{"num_hidden_layers": 8, "hidden_size": 192, "num_attention_heads": 4, "num_key_value_heads": 4, "head_dim": 64, "intermediate_size": 576, "vocab_size": 2048, "hidden_act": "tanh_gelu", "norm": "layernorm", "norm_place": "pre", "norm_eps": 1e-05, "positions": "learned", "qk_norm": false, "attn_scale": 0.125, "bias": "all", "tie_word_embeddings": true, "parallel_block": true, "init": "normal", "init_std_qkv": 0.0468, "init_std_o": 0.0405, "init_std_up": 0.0468, "init_std_down": 0.0, "optimizer": "soap_variant", "learning_rate": 0.00548, "beta1": 0.95, "beta2": 0.95, "weight_decay": 0.079, "lr_head": 0.00511, "max_grad_norm": 1.0, "warmup_steps": 200, "schedule": "wsd", "decay_fraction": 1.0, "decay_shape": "cos", "final_lr_fraction": 0.02, "batch_tokens": 32768, "max_seq_len": 256, "doc_mask": true, "train_tokens": 133300000, "max_steps": 4068, "dataset": "wikipedia_en"}
Each number is 500 + 25 x the weight over its row's rms, rounded and kept within 0 to 999. Layers, rows and columns count from 0. Numbers have three digits each. The size before them is the row's rms in percent of the matrix's.

# o: layer 5 attention output (transposed), 256x192, rms 0.132, rows 150-191, columns 0-47
# v: layer 5 attention value, 256x192, rms 0.148, rows 151-191, columns 0-47
# q: layer 5 attention query, 256x192, rms 0.144, rows 192-210, columns 0-47
# k: layer 5 attention key, 256x192, rms 0.144, rows 192-209, columns 0-47
o150 100:530516509495521520466458497497481474493519497481508483506472514489479464482523525506489495480485470499483492496513471488491458517478483535469522
v151 090:568511483489521513508464466470563494510513531527513476491525492475482495484487459503532506506515538517512475525558516487522496480515484509498487
o151 095:493530510531494505494525509517474478462486480482505493495497466507481556505524484461460550455495536485475521481458476533490472576522481511505488
v152 095:519526551450527486484520519505452481500493458533508526489494533518499483491488502479496507486510497492535444513511522503494499559483477526503496
o152 101:540485461505488500479488471485513531488513485522509518479518485472453511538490519470520473531489488496464522491523493506497479490499503468499457
v153 095:505534508477476517495487513513493527524506509499527504536503499514510533485476479505529530488465508487492458484481463457523542497470510519522514
o153 099:495498522486506485504476504494507459499489516530513482541509467485506499482533502504461430511509524485473547529510488534523561545523465464460532
v154 107:501498487495477475527485513468513524461500504464507536568540516492549499475503525517484471491498526446493518519461491458492496503499526529490451
o154 113:518514502507466475542493535527467462492467524495469453451529505530506499512555463519530518481495500540498440502533518527507486528494472467474516
v155 089:549535493481467494485494521505525496456482512500492513481478481480509509483501531502423528510476458473529502461527475562476489500464516506499508
o155 095:447500526507437522521522522472529508545511499514517497485482468462475526475484503476539484491512502500516471473512538503516503489522487514514500
v156 095:499532479508467443475475498491519494487512500511478493461538518515514458518480424539524518531512518523483514502505507513474506451460508475518473
o156 104:508522542501467504543538529501480462492483514542506495515487507520493476475503514483528484529480526475509487536493482504478500505520508510499496
v157 094:476484490514514519540477410469524484509533524537510519509504499462526473486517505499484493475513519515499508463460481484461480480539504524456491
o157 103:499489540497519473501517541559502499500487472476435511498494476502474492487477507495467495480513482517494505539530542503488489471498491527514498
v158 100:494473497514480469489448482520515479475480509489516525498544492534542493492493528483504575504482532490501495501500505502483483468514510529530478
o158 102:529481493504489505476484533524508529471509469518512522460472545496484482520498462524472464463449522511487534550493542489473502498456530511497478
v159 097:462479507542525520478495485485494506487491524476507534496514492496508491461488520512482484478482472515544490510517504485548517505466484470498521
o159 103:499554522496496495508471474496532501539518472512502515514484508489532536482517510510525519493513489515451499508480522498497495467508530505501483
v160 092:501510517522456524524501478539509519515525523501499477503487492484481552527526497532483522543479510537513493506460485491511463477495502511505528
o160 103:518522482539529476471469537483499514540480498509506466516474463507554475494496495535515481445548526461463496499530504495456525551502489492465509
v161 092:506487498543533473487523532500505496491497508464491525490535493493506545490474490487534495472508491511505510475509500487499468519484546528502491
o161 094:520492478476446480502472496463531506496516509456467481527520471514511507526510495463512450528491537488521493542485531500514481470487490500505470
v162 092:510506511502501481501502516479524478489486497451437493495496463546559492482505495505507541490483475527511520534498551483546557486537461560496487
o162 096:489517524481493499503507530525518554489482481563525494519486535501488559545475506553538454523510511477492561482512512547477476484494519494520538
v163 105:490536458476558517417478491490484481485496478537477456483485483507435479508537531549483516510565503536496508483501459488517484542504475521515481
o163 113:495513536496497499485507447482575495517493527489506519569508542491542502472500536491472526505461491515456502555517527541513489477515512539453530
v164 092:443513473464546459463476518485489501495552506478515489497478480484495500504470508517475463486490509502518500527502446488457492473509495502516558
o164 103:479519510469474509537551489470515479509507540535478466483514480499495513485526499494489505514459497509475487531509554549508492487505510515504453
v165 101:540487496520501482503520499519476522480502502461504496516503446464519500560498464474514538502486487493498486504497492512498528503481474485523514
o165 102:513486515508513462500486506475545494553471539497521519465491490503496516470508538502465476484503489479532525492522496507522505501577538515518471
v166 097:494467514469493498464505484497471472491499484523481429458507484504531493472520498538531517513490513472545458481519489496471512532538527515493489
o166 100:525493510469482556468481506512495540487491481482519547484489539486471524509504500492526493485504490550432530528565478513527536527475502547487482
v167 098:541454506513481504488518466506540490508498542518523511506489481497518514444487476501466533483524538458481512494470526541502476548509522468461487
o167 102:482470501508456487498456539469502540489460496489488487488478486483514480552516475482495523517515450475510476507564482492508523493512507499559492
v168 094:541482477483558498507512484516482505523454519505518498524527519535518497525510490514512507493512486484535523498513466516497543464509496538464485
o168 101:487530509499522520525512524500536490512525539491501511515547444489472472517546525490489515492502529518459524536533470489503508527508517508492510
v169 101:471518515513535509494436518521546522525473523506482521487488504500504469497508497510488448525482522542481483509493486508443501479511505486489489
o169 104:541519496491458532526511517522479504493466482509513496526519470493543490497479473527551514478518496499519502554467476512512488548475483527482513
v170 093:477520472501494503513487513487487530516473528478514480545518523461477541533511473495489493510475482452485486485508490509513504527488466490491448
o170 102:525493501466502508491513492500526464487514503483495513503504517519552502513531544492518527496572520481501509505481470505533465438506508509536530
v171 093:511508463509527510501487508485497499491559469500494494524488500528490496480511508526534531482552456529498495495463487499498503443530507567484511
o171 103:495482529513448485487540475497508479491459483484449458446542477486494500475499471523472548496489497483492486503511538533508495513535496484457450
v172 090:514536500488499504491531452531507532513550566543475509522508510529461541482476545531524486468480461488529478439541514491489478479471541480475478
o172 101:492476486535495514485498517556454495495474437481518495510506447492502508511508499489521479521519479491505505531528479520475496517473508484479493
v173 094:542463474491506501475491461506469481473529563482446520496508457469489492512497506468522494486499456516478534482504493460455477504524463514510502
o173 102:493534531487485497483536523489499547496513474507466505488491476511469489522553543484475501531488508503535469514529503515529505503530504521493499
v174 096:519509515489436477513495480527465504494488495511490510483526537528487502489534529489504513538500474532486484502470522468466490533520492471506522
o174 096:498467489474499495473464486489513467483496523504539453474457478465489517537527515502485489489536499492475470512533479501515532495447518502498463
v175 099:497494478529507461483494532471507513512475488437484496501451455498459517505511528491481524486553519521448471487508499503506489516525462482492499
o175 105:526534538422485506493506478520498475499482532519478461521541500478572470529506469482467467512507495444494483551473523502516470464505536478561515
v176 086:530449489537473471548506514469521476493423520489505532471497507474508506481489496543486491470521481504508562533533473491500505495496471564479527
o176 093:470513505508474472443461518535511517491490485480477469489528528522481487508512477495507547518566515518447474471472531503489497503455520480506514
v177 094:509488502497499517534511473520494574512454499495502503550453533495550511535483481523510527518482525493474473520498529481476494513488542512535475
o177 098:530490544496455502492474552489497487478507544538495517478513483492454505496481503518513471503498487481501533513522508498479506512518504491526541
v178 096:490470549453520516488512518483525527487455477509480494511525482516459510482541505533482502574497495507509485516485506482508496536512542476470507
o178 100:521493443519487477432507461534501495489471545544489549494467516465532463476447529457532515446502471503479512458504470506515476507494512537517526
v179 086:512553503465517481480508489517500503497484529490487509507484418477516517485508504521535526473489506493462493524517512482544486512493509445493482
o179 100:467514512517473487478516559469476471528524537501501497480509536503462471530509477465479525537532484522516470519486491487489518491518492498473540
v180 103:490526523522479553485525511498456515496487521539533495469514472504579472491524502496503474496507530493511552468504507517481494483568475510488492
o180 109:491493507526493462499483458527500495488520479493510472538503492426495539529470513484483531450515477511466494462503474471549488521500549539504505
v181 087:535516504501475507503470478460471526504519507508570502513462461529490532487559466507509476508514484508528512464517508526498563487462461519509511
o181 097:459471503491524507449529521534503448507486520471453504491506510483468487496472518476518512493538532460495485514538507458486484509502510500539522
v182 092:555491505465506540485508468496518473538504518511512502486505520475464471532537480472506517534467483528510542527504515519529461518527487487499520
o182 101:480547521530490502500510523515510567478463512477464469521477474458475508470495493544489511528522541453488508465476524532490511485522498483509516
v183 099:478469492476493512530494522525533473507495506543506493525484500514515482497507503515519507439460502505506470499534469474482480486528507517503493
o183 106:442492493491533487477482503501498505487481496474491467481511520501519537544481469516451491536502489488504557525489504497478499525458486463522512
v184 098:513543511503485478485494507437518499512476500506501486510540480506549462508469494475522504497490487500489455519502518499482521530503493465479495
o184 105:474448566487483463499470489478455504459518449477514488488453545504515502487469529511463475495535506455532539487514487511551464470510494517506522
v185 099:521476554490523511482522470477486494472543511486502554487552503525486472492474503490533528503472503514519462507502509490493516531476514485509532
o185 101:457533465450526479477477506549511471492506506506507482500474475472526490492461502529462492533448529490512521491507475460513525502485466509508506
v186 097:555482508540459500539507437505484474484476540513476486491500547481512491495561519511495462522535506476542476516452507469524500486510545502507515
o186 104:489484517449477497500477563488508487528481513505499499513552479489493503479475506527515537458502493503508484473518485491452478477485509534495486
v187 110:490508497500512499505500471525517507526517537488481508509495486509504531480562477475514456477496539494534489545485509509476505468536501543519476
o187 115:485499506462496480520482530540492498493469478497470477506504501506534488545513535491495503521477484536471475479500481507492513494477510533467511
v188 091:480488537556503476560480547502452490542496520498506478490515534500483509470489495505521452501507529512515544492555446517521483484525509514520489
o188 098:531524480466495526473492432496536482507546487454517482481522478534512527522504492499502546547514455509505495463496490479550491539463479485490495
v189 090:476501474495499528519450479502527514507476495462502515504463541505492507546500465487471459496512500510500529500474530471449480448526503528550522
o189 095:524504495500495479509530510508554432497532528507509500456468516517537458520518483518540548520473524494461504493529511538489520496511508510565498
v190 096:464497514501475501521516508504475465494505509463492507487507507508503467480524491524477485492514510476534475493474488509499511493445551474500507
o190 102:491505517490471455445499487501473511557518526564508516494507529526524467509479491476530504486490482495433510497515513463509491473486504513481465
v191 095:473448543532465501464476484533495506537470470462483512511495452481519461478517489489488508492544542503501559539521499483481513494514522480480463
o191 099:531531497491497505526492527495440481460497505445515470500512579470478481546504492525495495455453476477464496505489448494534479473507488489529497
q192 095:554493496501490531499528519459490483473488493506468460482513466518488525514472462478504501521472500505506513519494528525490484510483490519471473
k192 095:484476542498497494492499535476520517536507474470499487488492528519529485456494497517505457490519481471490477484547488488501494457471517478507528
q193 089:506527522512514483518474479551525492532508531527484486529470576517499485516521536509509495500490487457491483493478458554455532462484498516517527
k193 096:471537523507502512487506493517488457525539499472535464502456528525478459531555511474502490515471478529464541484462480527474512492505522527508511
q194 093:468438493523553488556521515477498438545526470455520474555522520529489529467494496504520517475491518492550501508458484529486515473529492504524513
k194 096:493545500531493463528511473526463485534502428527477468481514487525490494462509478512495535494489538506454473554514514503481493495458463470508514
q195 093:523483469439468514491466462506513491496458491486464502526485486474537497492483532517495497555530450526501534492500538507525457492503528496476494
k195 098:500481467525505510488472463496488511534528518460504503499509494493468520478525471466509481477506478455582464508515504530498511514522495501516485
q196 099:556483489515445489509508485508505530497498476482425493493526523495578490526483496527532496457514488551490552517490506461489459545480489541485505
k196 101:543504520477482488525490529524463531475535493469523521490516470512537515507523482509511496509508497526558511520461502487506499454528486488531524
q197 098:449530485533479479535453518502506496537530527531551503509472483518488524500505475506499471493490498517500479499450471504518493472485552498550519
k197 094:498495499511481533504466539467481544489530462525502518481517510487507504497508523451494526502489534564489528494496496509486480560496522495545476
q198 095:501509479499520505474524502492521454517531482493495527489459504479493487495516532508535511521507508514520511501544477528529478513470544478503522
k198 094:497468460485492539541521496526457463534503480476545480484512535517500466457521494501496495532484528517537527493543521469489486511508486518411473
q199 092:569455569487513521448503519492500502541521492491491506523491509491507530539495530474527516461472504519488510496509520488465461526467503499451491
k199 097:513543473529502523481507530531511536498527542502503448488513480520532502547502474462424501493507517519480521471472498490547444513528488504544484
q200 093:480474510500496474499498470499476466482521519488457494491435516531475492491488539524524495502517476520491519486479492504515515456496505487502507
k200 090:464556570484485529484506523536506470496475513523501526522500556535491470450495497466485508499464507493522530497536487442528501495471513525519478
q201 096:511532497512482501483451510518494496491499498495517496502469527504472482502468528518505519485487499498488492505509483499531465481484501565490495
k201 098:498446516516482474499465492498518496517532492476500504524484496535475480483504502484491491512529508503509461493522506504510539497522503524501512
q202 094:485493488514514536503484436478521520532464486540535476499492516470500487548505488541483478483513481495480509516512512473479477549480490472518510
k202 096:483527454478493532496529504531533484475516507480533489454487514510503521538517484543495465508484495547447498489492485487494469479484517523487480
q203 103:555486508502518451466529490520514524551499479504495483516492462527502459496533503523516484457534512488462421465521532446487508489531480519528459
k203 097:547486533515515446476488517497488464515486499539503476509533479428478534536495514492515514480501518440515477494487508467519523552486477463507496
q204 114:474507504505498495534517532488480517522492514526494476515495519484502493496545501464531475507533510478496482516487541484505508513496526463506534
k204 103:520457467457499459517480521532488517494544505490550525496482495470523531545527490498504519512519546524514522507505485501536479469451476484525459
q205 096:453492529422521484468545498486517524540502458509463490565478492489534497501516506489517504497464504510493490525484567504507516488485506532500487
k205 093:511527512493524535441466516483507508516487450471518525466522542515500463518494496459499500521478504477512504525505484482501513478516519479489529
q206 098:490490552481514472482487550497528514515516499507444493470528512489510503534512551493441510512506500551469503542497464505495472501518500505510506
k206 100:507494511481487490487486502491520534532537493499516500545542561522523502517514538491523483477488486540531480526471503503516489522539500480533483
q207 096:553504507499469479494511497490479523484490512518506505478471512522534504497493520491517492501498512503505465485530551492510508452501498521500511
k207 093:513471511533482539490478498503545487466526521461469489506456512500483494527509544514553470494515510471502478484473509514531521492481507514522518
q208 102:478501513516473522525497476492502527548541474478502515521517479480473489536483574475464526534503517483480490533488514488517514523496471495507522
k208 097:532547536531523495490483485475488519534509509462499484520503508459472528544508428501516462497485526469472515486521496473493487515492501499544512
q209 107:538464505478451488480478487546465527515487519490505474467507513487475521482490478484508498489549485466550548446516505542479478485483506508471506
k209 101:491482531515504471544489530455473478479529489456522474531446502483532462461515510522490509493469496517546497485528487527493479448558505534503484
q210 094:452499505519516485534535478495525472528514481510468526505491495525510469507532502505482490459511514528519496485501515525495521510526504496492502